Weights of a small transformer language model: 53.8M parameters.
Each number is 200 + 40 x the weight over its row's rms, rounded and kept within 0 to 999. Layers, rows and columns count from 0. The size before them is the row's rms in percent of the matrix's.

# q: layer 21 attention query, 448x448, rms 0.187, rows 0-14,64-78,128-142,192-206,256-270,320-334,384-398, columns 224-279
# k: layer 21 attention key, 64x448, rms 0.168, rows 0-14, columns 224-279
q0,093,199,223,246,216,151,178,162,257,144,182,203,226,161,144,201,191,236,232,197,175,262,262,210,187,124,237,161,193,184,145,231,166,177,179,226,211,231,185,222,217,207,242,215,143,212,233,210,171,240,231,239,238,231,155,225,207
q64,085,214,217,288,223,237,177,197,260,224,172,251,199,269,165,195,179,115,235,192,237,221,211,239,182,205,222,129,156,227,179,208,221,169,202,253,208,146,173,189,186,147,215,147,230,218,204,201,268,207,225,244,162,211,168,211,128
q128,066,285,124,222,199,192,150,227,296,171,171,197,219,144,173,150,203,210,207,225,215,127,233,260,242,208,222,169,219,147,210,218,247,182,148,156,188,217,222,272,251,162,208,224,141,287,189,207,178,266,197,246,200,160,228,225,183
q192,095,204,203,228,152,180,188,134,210,146,176,230,193,208,74,291,261,170,155,253,209,205,242,167,187,191,210,213,194,245,209,230,272,149,199,278,232,186,171,161,273,236,201,181,203,207,302,184,225,235,209,215,82,155,116,194,199
q256,091,262,192,216,181,152,163,175,221,238,220,206,267,187,156,202,177,136,220,192,233,222,191,137,185,191,288,177,149,273,140,217,211,164,145,223,231,238,137,223,215,153,211,181,141,182,209,278,256,191,210,255,236,152,128,297,182
q320,098,247,149,197,242,233,165,208,222,245,152,214,154,171,157,179,273,250,130,177,261,212,215,171,151,197,259,167,251,222,177,221,224,210,188,286,170,220,193,219,174,199,137,163,247,152,225,224,181,227,196,173,104,196,169,232,209
q384,090,220,188,258,167,183,184,216,213,174,192,224,247,182,186,201,176,153,228,173,124,215,226,137,138,228,275,251,168,259,210,160,199,231,190,153,133,219,135,257,262,183,200,152,174,133,278,216,223,213,169,175,186,245,190,232,120
k0,106,218,188,213,211,194,267,170,217,177,151,187,190,183,233,125,212,171,148,230,225,203,192,220,181,132,284,214,227,179,180,135,144,150,257,194,222,201,196,239,235,206,162,174,164,260,230,182,174,116,204,230,200,213,223,245,128
q1,084,187,236,164,165,232,197,189,155,212,173,196,226,260,185,242,192,195,220,201,173,198,114,195,205,255,123,247,193,148,194,237,200,232,238,207,249,164,151,228,150,234,250,147,212,224,157,226,162,136,213,263,180,174,235,154,260
q65,079,202,240,56,169,221,196,186,177,272,243,234,191,143,183,229,231,137,131,146,157,175,269,169,225,208,170,282,219,225,202,162,238,193,236,210,202,194,255,203,251,229,142,207,217,158,127,177,211,237,221,192,230,207,265,225,254
q129,066,238,265,242,257,284,176,230,192,220,257,176,190,255,251,257,194,258,163,145,130,268,138,190,223,233,174,226,244,252,115,164,176,110,262,217,209,218,184,215,172,173,271,154,180,134,182,111,191,175,229,205,145,209,221,87,164
q193,098,210,260,112,247,202,238,227,226,210,169,137,319,231,245,205,181,222,201,135,131,173,204,225,237,280,174,162,218,186,139,231,146,252,250,169,166,209,215,233,158,195,178,285,170,194,190,215,193,183,213,244,281,177,304,157,185
q257,083,168,218,185,182,186,258,225,183,219,147,236,204,194,230,248,262,196,248,179,163,174,186,249,241,221,149,217,224,177,172,155,227,167,259,224,240,147,183,187,181,250,186,145,215,183,175,127,184,167,210,210,264,205,248,125,235
q321,096,219,281,187,163,219,197,253,177,234,210,204,217,116,227,218,220,152,220,160,176,190,193,189,310,182,108,175,204,220,183,284,223,274,172,213,216,132,173,196,245,188,198,188,195,203,227,233,195,283,309,237,257,232,184,252,227
q385,083,251,224,129,229,323,249,116,216,171,138,215,241,161,209,208,229,194,199,237,287,206,193,312,274,190,99,182,215,183,182,221,260,162,190,222,209,171,226,170,169,161,165,209,198,178,154,176,153,233,242,201,202,249,195,202,273
k1,092,142,150,182,191,189,172,233,152,175,280,133,260,258,175,208,207,209,248,231,188,222,200,208,212,225,195,205,244,270,185,195,126,140,259,218,166,173,182,144,154,131,264,109,256,276,182,188,195,155,178,221,206,165,201,181,206
q2,113,182,184,111,223,265,219,218,213,199,208,304,263,239,158,240,167,140,193,192,167,231,101,183,210,191,205,164,217,250,175,259,252,170,260,148,209,80,221,208,208,271,205,203,137,174,273,165,156,106,191,239,190,262,219,165,250
q66,103,132,228,173,197,250,208,203,250,197,183,335,273,204,238,257,167,194,153,194,186,177,242,210,240,198,209,210,193,296,204,139,273,190,206,158,217,192,215,214,164,251,240,209,190,146,173,226,185,216,148,208,203,163,198,190,152
q130,080,231,207,114,176,239,215,176,198,206,270,190,214,203,221,199,216,167,208,253,202,187,179,197,195,237,215,227,156,224,175,241,144,198,192,201,231,212,177,171,183,214,241,175,196,179,227,158,272,171,211,311,227,130,138,164,196
q194,103,223,142,123,222,247,248,208,273,167,223,187,271,231,181,203,268,203,144,212,210,192,144,283,135,196,206,150,294,252,184,178,197,145,215,124,195,220,231,230,211,213,136,242,146,206,254,182,216,223,190,250,237,212,168,121,261
q258,107,262,174,159,175,157,186,240,312,279,200,256,183,235,247,211,179,213,223,162,179,194,197,158,151,227,199,145,154,170,183,172,247,235,159,237,202,213,163,215,134,234,200,213,176,263,201,253,231,135,219,198,201,200,223,213,199
q322,111,219,168,184,198,180,200,222,197,175,190,267,209,228,227,205,166,143,259,260,129,177,130,205,198,235,243,215,275,173,194,174,211,229,170,291,176,166,200,203,261,154,275,134,258,152,187,196,235,203,134,207,220,158,200,126,177
q386,105,231,209,136,187,217,191,207,216,266,162,158,197,221,272,214,155,132,284,196,112,212,154,263,178,207,224,212,179,169,219,240,312,217,180,214,164,130,164,270,200,205,157,229,238,193,205,179,242,91,165,188,214,162,157,160,219
k2,099,141,195,201,119,188,182,229,181,139,163,208,241,205,145,170,185,173,194,218,285,242,248,127,191,211,173,221,198,287,277,164,197,121,253,216,168,188,190,93,157,225,227,213,225,263,194,177,170,198,269,171,202,159,205,227,259
q3,083,115,205,88,222,179,198,273,134,201,248,195,158,219,240,270,211,205,217,159,210,163,188,189,210,268,166,189,255,140,231,173,226,237,283,211,233,124,127,143,257,175,210,243,260,195,84,204,199,144,154,182,174,111,198,182,213
q67,088,221,211,137,191,118,131,148,174,246,258,168,210,188,201,240,213,190,161,250,199,199,226,215,223,256,149,200,223,205,224,208,217,215,228,255,212,198,220,200,162,184,169,229,152,192,201,191,152,242,88,199,220,222,139,243,257
q131,069,289,208,160,251,286,199,213,135,213,190,177,215,185,198,269,145,245,227,155,153,221,141,212,220,180,124,190,231,248,173,181,170,160,191,208,167,201,154,114,163,212,196,191,167,200,201,97,233,164,131,137,206,189,110,113,197
q195,089,142,290,219,183,240,238,140,174,220,162,246,196,171,246,152,214,164,168,177,182,167,240,162,190,281,171,195,252,174,198,235,181,184,228,158,199,214,246,188,183,202,206,272,230,221,183,130,175,187,177,217,280,147,236,263,191
q259,086,143,217,233,187,250,211,158,139,218,162,274,287,165,211,250,203,234,199,173,168,215,132,200,125,242,112,188,239,135,193,132,223,156,235,122,212,249,238,222,219,177,153,210,218,180,181,145,202,225,186,111,156,163,215,119,266
q323,095,207,242,211,172,134,293,175,125,252,246,170,234,175,233,264,203,163,177,234,167,238,241,225,166,199,150,176,260,265,222,220,214,159,300,225,220,182,185,155,233,226,209,210,194,210,148,193,175,203,127,213,218,219,224,202,227
q387,088,231,271,166,226,222,187,158,198,202,148,125,233,176,149,206,211,201,192,230,218,236,212,285,220,191,115,181,210,194,193,259,206,176,241,209,212,179,202,189,198,127,195,219,200,168,205,128,192,221,213,163,190,127,231,188,258
k3,088,157,259,172,209,183,137,197,250,175,222,192,292,236,179,249,203,204,217,287,152,237,238,182,190,256,150,139,150,239,188,179,198,205,164,197,171,209,184,165,154,266,241,254,230,117,205,241,200,159,229,196,195,268,181,200,154
q4,082,235,182,237,243,132,202,104,232,190,140,243,252,124,215,218,155,147,202,215,222,181,148,168,241,235,199,218,196,204,224,220,205,157,208,205,268,189,204,192,186,239,193,284,266,227,222,157,171,154,218,230,201,206,236,274,249
q68,075,158,175,163,182,203,229,160,206,187,190,257,219,97,252,199,181,196,208,237,153,279,134,182,151,245,183,204,255,254,170,242,142,212,171,163,175,214,235,206,224,179,215,213,218,229,165,239,224,301,138,168,232,231,169,155,242
q132,071,263,276,172,201,163,194,246,183,209,190,254,215,178,173,232,187,193,291,197,166,259,183,227,218,221,185,194,173,240,122,257,119,199,219,194,171,170,168,145,146,208,157,201,244,228,212,154,253,206,158,239,204,184,223,156,208
q196,093,130,220,93,175,223,194,226,239,180,184,214,367,205,174,221,133,171,234,175,184,222,187,180,192,214,161,151,211,245,134,244,193,175,193,150,172,283,204,185,131,160,190,230,227,221,222,235,230,262,244,184,225,171,251,245,261
q260,095,214,200,197,292,150,191,230,196,234,169,204,222,217,102,173,131,192,278,92,149,198,159,191,186,257,162,117,236,214,137,170,201,247,262,111,172,207,209,179,184,220,217,241,220,251,223,170,185,219,205,220,256,181,267,120,201
q324,091,182,203,199,176,144,164,207,212,232,183,138,230,194,134,250,147,160,279,153,199,158,223,185,255,232,200,191,246,197,245,221,220,270,160,168,177,224,175,141,219,234,227,150,147,223,187,255,201,244,178,131,216,216,186,215,236
q388,087,229,239,210,213,144,227,204,213,137,237,206,197,186,253,227,220,228,177,281,181,173,254,238,183,126,183,190,260,275,120,202,232,142,291,173,172,209,203,196,170,289,145,208,194,201,224,197,199,172,208,138,194,216,223,211,198
k4,076,209,221,206,238,163,236,281,178,231,222,263,227,271,249,194,231,159,183,219,263,169,183,200,176,165,234,256,196,193,188,201,181,232,275,181,219,190,264,143,224,219,237,199,187,196,172,195,250,220,229,275,161,172,260,137,147
q5,086,181,206,219,257,179,194,96,219,235,228,232,191,211,215,230,263,260,206,213,191,193,239,202,212,241,126,202,199,176,183,191,267,247,208,223,279,218,263,141,167,248,207,250,219,207,199,196,219,210,213,225,233,188,257,240,211
q69,084,173,180,195,250,252,214,95,138,295,205,203,171,209,147,145,249,204,142,211,205,137,232,257,171,197,196,206,173,201,142,195,173,180,247,224,253,286,222,192,161,194,213,206,206,181,187,297,181,238,243,227,164,258,191,300,210
q133,068,241,176,208,194,200,126,184,217,201,158,170,256,168,185,261,253,294,256,218,194,233,231,186,268,219,235,166,132,241,181,182,165,243,239,233,203,224,238,98,167,187,195,195,151,242,210,236,254,260,263,212,155,167,251,228,128
q197,095,186,246,202,181,194,195,205,239,204,215,211,164,176,198,184,194,147,229,195,178,231,172,256,245,128,205,153,162,328,255,236,203,183,182,148,213,210,226,113,215,238,184,136,277,170,246,186,144,232,264,251,142,239,159,218,226
q261,085,234,171,177,188,222,193,223,201,229,210,197,160,199,186,253,234,224,207,245,217,183,148,213,270,292,140,164,195,194,238,166,236,232,105,259,156,215,212,139,187,167,201,154,244,258,192,168,191,261,208,180,175,206,153,157,250
q325,093,192,213,195,209,177,157,251,173,101,199,157,177,139,123,173,199,254,255,268,181,218,175,215,174,217,165,188,106,131,202,229,198,186,149,175,158,255,224,227,188,150,107,176,184,155,148,199,123,208,220,204,133,267,187,252,161
q389,081,176,254,259,175,212,240,162,140,183,156,169,216,166,207,192,222,220,186,236,197,243,282,259,168,240,133,185,203,199,144,234,192,210,163,129,247,185,220,166,164,212,238,217,233,230,118,213,235,268,270,225,229,207,214,203,211
k5,089,232,172,222,213,172,206,239,180,207,240,157,168,184,194,255,234,245,174,216,189,232,234,192,194,242,262,251,195,308,184,171,144,206,241,122,169,256,186,199,219,153,255,242,188,209,182,197,217,274,175,214,254,201,172,187,184
q6,085,188,222,146,219,184,174,231,187,251,225,222,147,185,171,116,213,149,192,276,190,179,157,209,173,257,162,199,209,135,169,208,114,219,176,243,214,124,180,182,279,201,196,215,268,130,163,262,275,172,110,191,240,213,219,175,199
q70,090,161,179,186,176,135,215,203,243,158,193,283,138,174,195,186,243,170,240,251,172,201,197,191,170,211,173,224,191,159,245,186,219,202,201,205,167,204,251,239,195,212,157,185,246,144,225,150,212,258,247,164,143,228,198,116,211
q134,076,154,288,247,215,124,210,272,153,205,223,228,187,114,191,170,197,244,167,237,173,217,190,185,200,133,195,268,183,176,212,221,210,192,166,193,224,188,205,127,243,165,168,271,208,197,227,250,162,236,257,189,176,174,104,132,244
q198,094,169,202,116,160,219,253,257,241,144,143,194,251,150,205,216,211,239,249,216,207,194,203,205,229,248,186,166,209,201,244,159,182,283,197,134,193,287,157,236,170,155,123,181,315,203,150,212,179,273,262,202,189,221,231,155,214
q262,090,205,183,200,163,162,223,262,266,176,211,242,159,128,87,190,213,179,212,229,194,181,135,240,210,159,190,153,202,217,191,176,205,195,212,180,203,222,186,196,213,255,187,133,139,215,172,197,162,296,182,166,196,212,208,206,196
q326,092,171,220,218,211,152,118,137,177,207,99,274,177,173,228,207,155,182,204,267,123,240,172,202,135,153,149,156,119,182,212,227,134,219,252,159,199,199,168,141,200,152,207,234,250,214,238,256,233,211,216,198,183,182,202,176,162
q390,084,209,242,198,212,188,192,215,186,157,153,226,174,132,219,208,172,173,166,255,124,271,172,142,265,181,129,23,178,229,203,226,259,207,232,245,229,220,186,231,197,251,98,276,224,161,152,239,184,269,229,257,148,188,209,121,249
k6,089,233,266,201,238,210,240,259,234,149,231,91,286,209,228,202,170,141,175,263,208,222,173,155,183,210,215,240,206,190,155,213,180,191,288,218,210,152,251,136,211,197,210,165,200,164,158,155,213,136,220,225,232,262,238,222,223
q7,089,188,187,182,177,192,211,258,183,270,138,175,250,220,157,163,232,217,250,178,198,203,133,177,259,233,203,200,213,147,150,217,227,162,164,209,142,178,221,194,257,175,159,204,173,151,203,215,135,223,218,173,164,166,208,209,191
q71,105,202,232,164,249,219,260,287,265,269,208,193,229,152,185,251,110,224,235,173,208,213,203,179,227,212,188,187,183,238,239,184,184,191,245,209,183,181,162,204,209,135,188,222,267,223,158,210,205,178,181,240,276,157,205,209,185
q135,101,151,201,188,139,194,218,237,199,199,244,210,236,172,192,220,119,152,259,192,159,219,226,227,160,250,176,97,256,170,199,233,257,211,218,138,196,204,158,246,186,171,237,234,253,286,162,250,206,149,170,243,203,176,216,142,198
q199,104,225,187,229,147,229,236,190,185,204,189,261,283,237,247,194,192,139,163,147,179,218,157,169,241,183,177,206,206,182,187,178,174,195,277,187,226,244,187,211,148,268,216,276,265,273,147,181,214,161,196,216,226,274,230,134,197
q263,103,171,240,169,264,244,228,216,183,168,202,266,229,226,268,198,88,231,147,182,181,209,307,158,141,167,185,214,218,220,192,263,211,180,237,173,191,215,195,234,171,156,242,283,252,212,181,210,223,135,132,255,221,226,187,132,211
q327,101,174,172,197,195,144,162,232,192,205,238,205,232,203,111,183,157,195,162,108,153,114,163,209,173,284,235,178,219,268,240,131,165,145,212,161,198,211,174,171,209,163,256,136,203,296,183,173,183,203,168,193,210,213,254,175,213
q391,092,134,220,222,236,257,186,183,193,214,221,215,223,232,192,153,178,163,225,147,268,201,192,204,242,171,229,244,214,234,166,119,157,204,209,141,172,199,242,237,203,136,214,185,205,179,181,189,152,212,133,133,133,239,276,215,225
k7,101,212,260,172,174,257,185,213,230,223,145,284,181,212,214,192,206,223,214,145,263,147,173,205,152,162,253,184,173,160,206,201,213,139,117,141,239,143,215,201,237,211,210,132,207,210,297,213,213,158,168,165,154,237,202,233,211
q8,075,221,279,213,199,242,167,185,186,201,180,183,167,228,153,267,232,225,226,230,60,178,228,227,213,221,162,189,196,173,196,151,198,123,159,257,265,229,210,200,143,167,178,210,206,206,162,215,193,215,220,252,200,139,186,262,245
q72,087,268,177,141,137,234,199,244,271,241,198,218,212,209,204,228,221,247,180,193,127,237,175,215,146,252,220,193,163,114,150,194,202,187,275,214,253,255,189,186,237,211,250,211,158,269,164,268,203,212,205,214,164,179,264,265,246
q136,081,232,211,198,218,275,200,149,249,233,124,175,211,203,172,214,189,267,258,229,179,253,203,240,170,271,234,214,162,161,167,199,162,213,230,220,157,246,151,192,210,234,207,224,186,205,211,252,150,254,179,213,247,178,226,204,224
q200,081,186,158,258,187,225,134,204,203,198,217,249,193,218,217,267,175,224,223,210,162,205,221,272,218,244,222,177,163,232,189,218,172,237,217,160,188,236,235,242,199,218,218,165,157,246,214,209,247,271,165,177,193,239,204,189,155
q264,087,163,214,198,248,219,242,200,192,251,149,201,202,207,209,315,193,187,226,212,113,263,148,213,180,216,291,175,185,231,182,141,157,208,223,166,202,240,199,168,276,260,193,225,159,198,261,193,230,275,236,180,162,229,179,121,264
q328,082,187,170,245,161,146,187,212,244,221,169,250,152,192,197,214,244,214,134,196,202,150,227,318,189,190,265,158,226,167,236,207,148,111,155,178,218,252,192,221,205,272,238,156,215,268,251,149,195,213,263,162,210,129,154,157,188
q392,072,161,238,247,198,171,207,142,226,250,258,210,225,217,166,211,202,230,300,188,242,269,194,171,174,246,192,223,124,178,192,188,220,143,143,193,172,215,182,246,188,170,154,263,237,155,195,166,190,275,159,145,150,226,189,214,200
k8,074,265,220,243,215,123,181,231,257,221,203,201,221,271,159,221,165,142,143,193,223,183,146,256,182,236,159,253,163,142,218,224,163,220,216,210,200,248,256,89,191,225,192,153,259,234,156,186,121,212,246,226,196,126,277,199,168
q9,087,221,184,267,193,157,215,255,149,96,171,265,205,192,274,206,166,212,198,184,277,222,208,219,231,150,193,272,241,170,257,188,238,250,231,215,150,217,190,141,181,166,108,224,260,190,232,204,202,229,207,144,141,180,159,158,161
q73,091,203,123,198,229,245,204,233,218,221,164,222,219,216,176,196,138,137,222,188,98,272,183,139,212,161,272,239,271,217,269,220,206,169,191,181,211,173,264,212,224,104,162,193,233,244,214,189,212,226,212,196,198,107,225,257,141
q137,084,168,220,209,186,125,193,189,117,189,194,179,158,158,190,264,167,152,223,149,180,164,154,197,256,214,223,233,137,224,150,208,223,274,177,153,113,112,188,203,199,174,187,187,216,156,202,224,200,273,188,190,193,166,174,195,156
q201,090,178,133,234,223,267,243,288,194,234,147,226,184,199,178,213,159,133,180,146,195,203,296,197,202,205,219,227,258,207,198,188,213,236,221,205,167,176,205,153,137,212,156,130,259,224,222,185,208,236,218,192,266,194,212,197,197
q265,093,176,184,214,269,204,177,194,180,202,222,216,98,253,180,249,133,150,243,220,156,181,165,151,206,168,153,246,210,186,153,186,171,162,165,148,281,225,182,215,150,151,227,184,183,257,197,251,177,206,198,253,137,249,237,227,148
q329,095,174,159,162,188,152,247,200,164,135,255,242,158,198,184,298,130,188,219,249,158,148,150,145,200,173,233,291,234,237,138,227,147,117,219,208,208,206,239,255,182,193,213,187,203,180,212,249,259,214,218,161,133,247,210,220,151
q393,083,223,226,212,156,212,179,184,203,180,230,222,265,253,177,238,169,164,209,202,208,198,289,146,213,164,204,304,204,169,118,226,271,177,231,236,205,179,171,192,253,162,132,189,210,226,167,180,245,154,180,162,149,235,233,184,146
k9,092,149,218,225,129,146,176,197,214,271,197,321,183,204,234,262,206,164,173,144,230,161,184,153,200,169,204,164,146,151,173,224,207,254,249,174,194,175,229,217,251,265,217,201,206,157,171,151,145,196,254,212,228,158,206,207,151
q10,086,113,218,157,229,246,270,271,140,228,222,202,248,203,154,200,187,217,194,186,191,210,217,212,208,192,247,145,193,174,204,281,251,275,222,164,155,146,178,172,220,167,174,298,222,194,164,293,189,231,196,174,148,221,210,299,229
q74,092,211,211,170,242,200,160,202,190,222,173,135,213,188,107,218,227,200,176,116,135,193,212,168,227,155,216,189,239,173,235,104,182,166,285,175,181,245,236,197,126,187,240,164,251,142,219,198,191,232,227,255,168,198,178,233,230
q138,079,224,248,199,193,233,181,304,156,280,221,143,206,168,165,178,191,185,204,138,164,240,162,239,180,210,184,97,198,276,102,259,209,179,236,249,227,297,251,221,114,216,205,221,195,243,208,184,186,173,186,238,197,179,199,234,226
q202,093,274,207,141,176,254,151,209,247,246,151,158,165,250,223,156,307,196,158,205,192,212,174,255,278,184,229,184,268,230,209,215,173,180,182,165,188,276,217,207,110,212,225,189,156,221,327,192,230,231,269,248,277,201,192,215,221
q266,095,226,221,203,240,239,165,256,182,273,183,168,157,160,128,203,219,221,158,149,264,128,166,120,233,225,183,196,267,217,225,250,183,173,266,145,167,204,196,165,187,199,180,194,238,187,174,195,82,209,164,310,190,161,165,229,236
q330,094,219,216,216,179,163,197,166,169,219,167,156,221,205,170,164,220,247,199,231,112,156,177,143,226,272,178,210,171,166,288,244,249,166,235,216,230,186,215,209,126,176,204,179,239,196,199,231,196,191,217,274,200,239,197,168,233
q394,089,296,249,222,265,146,181,260,209,128,175,178,221,208,125,222,296,204,177,186,227,156,184,238,212,210,163,250,170,186,270,224,207,181,233,204,204,190,223,283,232,188,221,290,168,187,183,245,159,255,201,197,158,190,319,201,247
k10,095,195,152,152,226,274,157,179,196,123,234,217,218,257,199,209,228,124,124,247,216,179,243,176,223,145,221,275,185,149,252,171,238,188,236,159,189,195,173,221,223,262,199,209,159,152,204,251,226,207,145,269,107,192,153,229,200
q11,080,199,182,189,183,207,152,241,156,217,241,194,234,200,166,219,280,215,193,243,166,163,177,194,220,212,161,251,167,143,166,239,178,205,178,229,182,264,208,148,207,201,206,176,177,209,221,222,189,202,225,194,239,178,227,227,138
q75,085,127,227,180,110,207,154,161,130,217,230,257,252,125,173,210,195,170,234,235,133,175,234,190,157,187,162,263,190,277,254,148,225,135,136,238,174,180,217,170,164,238,218,183,215,259,213,154,206,262,189,222,187,177,258,225,112
q139,086,180,192,202,168,179,183,231,170,269,228,94,198,179,138,241,178,180,231,188,227,221,230,164,147,229,162,194,249,168,215,245,181,257,196,192,157,158,184,143,173,254,163,244,246,158,191,252,156,246,162,173,186,159,203,173,216
q203,078,165,175,182,129,167,213,213,192,236,189,181,295,236,218,243,202,216,188,239,194,245,233,190,181,250,221,173,313,246,200,206,231,188,254,215,169,221,258,178,215,197,212,220,184,211,182,208,172,217,188,152,195,210,154,151,214
q267,079,156,230,205,173,252,174,237,128,222,165,252,219,167,238,216,199,208,254,266,243,191,162,262,167,190,141,215,225,286,172,196,130,179,257,140,131,177,225,179,151,213,231,306,226,196,220,206,194,193,204,209,297,199,218,121,174
q331,087,141,196,236,174,185,259,179,150,210,127,178,272,210,175,226,300,256,168,262,204,183,235,235,231,199,207,223,214,178,191,196,207,173,156,225,141,295,232,129,179,259,172,193,181,207,215,176,209,130,224,296,134,199,198,247,134
q395,088,190,206,162,242,209,215,144,235,256,181,197,211,267,199,168,221,258,191,177,120,195,252,239,223,215,161,215,245,231,208,169,185,179,200,156,160,216,202,153,170,175,181,173,287,142,201,196,173,196,166,244,226,188,191,232,282
k11,086,183,304,183,81,182,206,153,251,255,271,234,215,235,216,133,238,204,160,241,209,165,169,181,230,237,233,161,249,258,210,177,171,135,274,149,195,181,198,131,218,180,251,285,228,267,217,168,222,226,259,162,155,230,231,245,216
q12,098,180,240,211,171,207,178,154,212,230,300,169,203,236,302,202,126,187,266,214,276,162,180,265,182,204,184,173,121,258,188,171,243,86,151,186,113,132,229,175,208,185,127,196,205,181,215,199,258,187,257,196,239,228,175,198,262
q76,113,208,224,167,257,134,93,208,193,241,220,207,191,215,182,206,164,217,191,159,220,240,148,173,153,208,239,213,135,177,134,205,169,258,227,171,253,165,211,225,302,228,148,231,203,196,196,125,202,245,248,234,177,230,162,214,220
q140,113,256,179,203,220,165,184,177,272,222,245,231,210,213,178,265,172,260,206,215,179,263,174,245,193,186,264,205,175,190,149,92,222,259,264,160,177,190,198,212,233,252,164,176,181,156,217,242,279,216,248,200,254,209,222,191,253
q204,099,228,275,272,236,215,189,212,165,180,236,192,227,122,215,236,176,172,187,141,212,242,214,177,168,215,184,262,193,210,149,211,224,217,285,179,235,126,216,200,234,215,250,230,273,241,220,174,217,293,179,125,251,153,242,198,184
q268,096,261,203,167,241,203,181,230,266,170,262,282,194,192,155,211,167,185,280,200,160,217,200,267,213,202,258,154,168,215,244,138,170,221,162,184,274,224,210,196,269,253,188,238,201,190,218,230,139,251,270,230,226,260,158,211,190
q332,094,244,192,177,222,204,195,172,171,211,238,165,165,108,195,200,183,145,144,161,258,176,263,245,246,206,212,142,172,159,154,192,213,139,205,218,233,198,222,227,188,216,189,243,224,253,187,240,115,263,177,208,237,201,216,142,260
q396,101,242,174,260,183,205,244,265,178,224,179,220,266,130,242,179,214,236,188,199,218,189,241,297,173,179,178,216,189,201,209,254,215,175,196,278,244,155,223,173,232,161,202,201,244,196,222,222,189,224,184,225,241,218,191,149,116
k12,089,201,251,270,179,204,186,173,239,171,193,173,188,157,138,212,254,266,123,205,231,185,144,162,203,176,136,184,184,176,225,177,126,181,169,189,169,214,211,203,190,143,184,204,142,249,217,210,191,198,125,236,204,187,210,260,208
q13,071,145,252,154,151,169,214,218,170,204,109,190,212,214,234,182,302,129,224,145,205,81,172,203,222,220,226,199,255,203,143,159,256,182,188,224,176,183,211,150,220,226,183,229,238,238,197,278,224,176,226,257,239,169,251,223,153
q77,075,281,203,249,131,201,167,153,137,188,167,190,222,299,149,272,152,140,196,205,205,200,177,158,258,195,165,260,218,193,227,66,278,247,205,255,168,223,198,157,219,196,162,154,187,175,213,185,72,171,184,173,248,176,190,211,241
q141,069,238,244,229,152,176,209,159,141,171,206,154,222,173,209,208,214,121,210,203,240,260,213,319,248,143,149,218,210,222,209,156,296,220,189,225,176,222,245,173,188,256,204,196,258,217,176,199,160,212,240,135,200,196,260,240,132
q205,072,275,210,195,182,208,205,223,158,161,230,268,275,227,222,243,254,210,144,182,237,228,126,207,182,182,184,171,217,157,291,200,215,225,166,76,200,216,232,180,264,230,206,164,220,223,172,278,175,274,194,118,234,157,239,202,180
q269,080,209,271,240,170,189,236,126,189,144,196,204,216,265,165,243,236,187,194,216,208,165,206,127,232,183,182,253,207,222,232,257,265,244,231,193,201,215,200,216,206,233,143,127,223,97,147,181,83,247,180,173,146,190,160,212,211
q333,081,237,207,178,164,174,188,174,170,146,164,222,217,227,121,176,169,162,203,167,178,169,204,185,196,209,164,181,292,151,198,132,272,237,195,282,235,198,192,204,239,161,131,308,239,229,183,187,124,260,166,220,244,193,195,259,165
q397,067,201,205,229,174,135,115,180,211,200,215,196,195,225,119,169,332,201,216,167,174,166,145,203,208,133,212,224,158,140,218,272,195,163,231,205,198,164,234,184,184,198,230,201,200,128,149,179,185,182,164,194,219,184,262,180,250
k13,084,158,247,220,221,234,245,255,217,232,233,228,209,198,244,231,155,247,237,227,144,183,201,213,173,174,207,246,167,194,132,258,129,239,233,173,218,201,242,198,164,197,175,215,264,228,196,161,165,184,197,214,117,182,195,173,176
q14,103,203,172,203,224,180,187,196,163,219,288,248,252,242,153,210,145,260,173,87,200,147,232,224,275,201,229,226,215,208,204,181,162,172,195,246,189,104,253,170,173,275,262,162,163,143,266,152,214,162,147,155,215,179,173,156,289
q78,118,237,282,271,285,199,234,186,200,260,222,216,204,178,204,236,166,243,234,206,211,188,202,198,125,204,161,165,131,205,240,253,185,218,246,112,227,98,194,212,233,161,145,169,242,124,172,191,186,216,175,186,194,169,236,259,222
q142,114,239,258,225,181,192,203,245,218,303,248,139,261,184,233,214,181,229,173,200,192,221,216,220,207,218,203,157,177,190,165,161,145,184,243,210,205,171,204,156,183,202,234,129,221,142,249,182,204,141,196,190,157,164,232,230,279
q206,107,209,199,252,216,257,224,155,187,238,202,197,227,177,181,275,244,284,158,274,196,218,242,221,176,205,162,234,153,204,174,192,138,196,213,266,206,164,223,100,172,201,193,173,247,112,181,194,189,144,236,249,176,196,205,119,240
q270,106,162,271,127,369,291,142,309,192,242,190,120,193,238,178,222,280,247,172,213,173,243,95,194,110,173,225,128,126,196,202,170,172,184,186,143,175,206,170,194,123,268,280,284,233,163,183,173,240,191,189,156,234,163,281,220,225
q334,106,189,260,246,229,197,256,228,231,322,211,213,235,169,270,257,166,275,166,169,211,209,170,218,107,204,188,177,161,270,228,184,177,197,217,165,180,160,224,137,145,213,224,212,240,183,235,197,202,207,225,174,182,194,154,138,226
q398,099,217,230,159,244,248,204,249,180,151,175,211,229,255,145,222,125,164,201,171,111,216,157,192,213,272,228,267,217,185,299,211,197,195,229,244,194,133,192,248,208,228,235,198,178,170,190,212,163,208,244,210,181,162,251,164,196
k14,099,210,206,162,158,189,197,242,193,200,216,186,183,188,221,191,236,207,213,225,157,250,173,218,239,177,244,137,202,227,201,194,217,197,239,163,185,207,155,232,178,230,256,187,199,145,115,176,201,171,173,222,140,164,274,118,215